{
  "parallel_block": false,
  "init_std_down": 0.051,
  "lr": 0.00291,
  "grad_clip": 0.5,
  "schedule": "wsd",
  "train_tokens": 157900000
}
Each number is 500 + 40 x the weight over its row's rms, rounded and kept within 0 to 999. Layers, rows and columns count from 0. Numbers have three digits each. The size before them is the row's rms in percent of the matrix's.

# layer 3 MLP gate, 256x96, rms 0.138, rows 211-238, columns 0-31
092:474432489486564494458479446541487509552572469581471510473461579503541482508492533576451544452537
094:424459448508441495497449493506496529550483494502541437505529482564533482501510467480523483455439
099:466429577455462567454460508483541485484521525462472512493411521473534517454518433480519442506426
093:478478402447476443521545479507507486435487451501514462501485495484503504489471509578585513476571
097:524486527471487461516581463507529468512489467449444554569465503531525541540484415465438519444459
098:469507478531421457563512568549514539532457534522539467463501518590595456551525499524483562506473
103:513509525507527536478448478464527543443507514588463476542492481436491562517486516519534530470479
105:489467507516476459453486419541522529535506513551440443488511496544561466538509468518459518529507
099:503517578477471505554477487489470530517450480572518435529543497477495475528529483486481485476521
102:523490458513481474493524459485528502480435479528549489442489541470547531478510436533514520492539
097:510532447486514528578492531478480545507506407465497481489482525516558458498443515500490438505542
093:460515476490504550473441532440505508465553502437514465444486524522488478473450461532490525450563
090:555435420550450595442448568465478632517507484481488494460493432512583495485452497518483477502415
095:495444483522467507492412502555474467522540507512464408464478492457521544429588422488442489438556
090:502496498466491504536553488470489528496502473356536427480510462444441541456499485444551474520494
104:482532469477476506422442458559493460494467464549503448576493465515598485511500515484477524488447
101:450479454534461447503493484537506514505548459496581476491449501501512496532538505492548468425418
099:480606504445560510520456507520461475543473546514475461558539544492583477507460502548425466454478
087:516531506539519522522464491586523462454569541541503497474517495468533545520527581481578532411476
095:496464429463468499520482467500535534534589487475455479470448484420531547510511554489488476459476
095:447528470465549544477544555545501604478475483496454542483546500478508547537502519467479527468506
099:519528494523475501589468498471526522466539501487470546491443489451450467521498444481461515513506
098:523504531415466525540440480497517502472466498495473507447538503521475572508543518531490387526499
090:505503521579507476563467515555536466518575494465475490538489553477540490403531475417447524487521
101:564466554417532471502506433491531566481506466507555395563522521478494450509438485536493527480472
098:517549532446516550479519500553495481514510432496461476481462464434508476527525487435435449440522
096:488414482469521485516501479482530514533532436551487486500497525409507538563522520427468540462536
101:535501493461520578590486505541508535435531505485504553466528473504505466479553430440514584485554
# layer 3 MLP up, 256x96, rms 0.127, rows 211-238, columns 0-31
097:592487486515546489481522479439481483519551495475469432417463572524477504520465473514504542475498
097:499493541536503517402527458425514553501473479525470513524479487461526437447555441552464521496529
102:521446524481556478470499431496483515548505536553493417512549516588538522502533506513495399460486
098:442533467464498541505520480531517508431519484453512519527443534500480528544485505556485453466535
104:501504472497523469429451484470474505556510483490411492570537468482420520520474514537532454542492
092:480493519520491514446514512529531532501533478502465495469496493548488470479449493542456507466489
102:528487522558443530496592475548510547520544493526507524541533478470553518502472543490452492458497
102:510493484497463544513455480459527470516562498522477464500555466507493504500475511589459434477482
095:513510497539492462511439479482446437474525443461527497568520448521487492513511445446449523552596
105:515513497448538599533526502491482492441498485498413543489479536507502531433566534525522520495521
097:567523532487492478516479499484571491524473482492441535587491414521515578463506529532494568588475
095:538431506504455496446445506457468548500530464510485483517483528480447473511498587416478452529501
091:539463460518486567523520473445413552440506496484506512486484477486528482500468420494466542459441
095:503468560497503506503503537524487473499515440445459517396527563456565545491520504470457570431428
093:570601441501470416452482517528497456486514553534478497515542536570446478500486509580506558448438
099:486430420471482493558446445493458435520519404492483509455512565505541500492450478465478421533507
105:510519477498517531501443539505476530516530553496511527446513433491543529368511468492518535495524
105:531509538466512513503453548412494429438544532502507489483464457494503471458547507489518462591438
084:479518516501504492492487528491563532587401521553453528494535477589485531474521457497415489533491
098:519493581470466527425437473475503480541516500424476548479499473506559458526542520458507456543486
099:530433503505478573431455579486471455494510468489443505518433462480457488438451477508515538463443
099:540500533503470530498457518507479517463446467512515447508551507439531527545530505526556505524477
090:496469448548503460434469521472472512487514481458520575460454545566489433450516457454524454464559
097:536538517441549427512483550517507482475516652475483552481599529554542489515446477536498455452499
111:482579503531470554490526493464404526487543528437480537515452526433497493462524501525473477490557
094:445559564529523509504579570499502530427494475453420484475481431508525440523524535500438501494464
094:508492516491491507593455573514517550503539558513486412483508501453476487494443503518576557538547
101:569503517555525529539510503422451513488530453540503473527525469433545549428446515512558507501545
# layer 3 MLP down (transposed), 256x96, rms 0.127, rows 211-237, columns 0-31
096:522573527505481525541514561546488496437506521503473452495523529512516473480512626555447484497398
097:496381463448516474467527557456501433511465478468522456479452522475494517482550559522457466539535
103:531501474538574508522516531470512475510479483522460543512496536552492496485471576494515510448459
093:499568427559471470487482442575520533571502507496486502485506434510503478546513513552429489528523
105:518510542499569496531488511541497434556431582518457484541546527475571467476500438528583511432470
095:488494511492531484521487477584470489480482499442444534603511518490453479503554522590463514425488
100:476510469475551537491468487517491508435492466495453453470463501580498547461515572497517469517494
100:484542436493455551441540478494471444489432546506514597540463469562507518533448499517545496523483
094:516457489461457535484513582513543530503519569459513496535507565489478424484486531489536505497588
103:472551436519506530564509505501496366466537480423515490484513559460503490514495497467585425437532
097:487499535603505482467565453540560562509608529446466531479495479512523423468522423487495516498523
096:473441457485464515479514447498460512617495503557423459461521470432499537568524533480589504487541
089:479506473519536499493516441477447456439483528489516556496495467523452492543506498464385520469513
095:447513498477507496527541541496451483478465502573529503549488478500562521547524523527535520526505
088:476448468529483498542415570574489541498438454507506548454513520491522442457539433429484506497540
099:503537486536510500485529491516513445539463598546566476457458468466558495521499488517484477549495
106:561497474535492542569490484472498474492500481454521460430501467549533527476488480491486482485395
102:570447542497553370530538534497509497538503573553467569486520555446518512492534467463532516488500
092:491494477556426482457462471481500448453430512502532515496453500454437510488500468513512495488527
096:550545510538551414549494526487473534442428558545494544482569491491504455471419434437494486530501
096:506502552523485420507533526507516507405488512504533493463530506501505455480495479581449579411428
099:459500472518459502467497486578439487487507545588527460509522546463434460515503467553491522460502
092:482460483452501502546450440482451525521490483507468539432531522506516587480404528515583506483578
095:494521519481439433557437527490487443480451521485550429486481526540413543518476550504484487490476
108:518495404477512533545486497475399580469528413457442516502516548481520496498492495509508453444548
099:495600514554527544493545564577498458378488470446453548574516511490499544451559525512489569516428
094:442479495497453469538461512488447506483489475492460507428461533496473492489468494571541513509521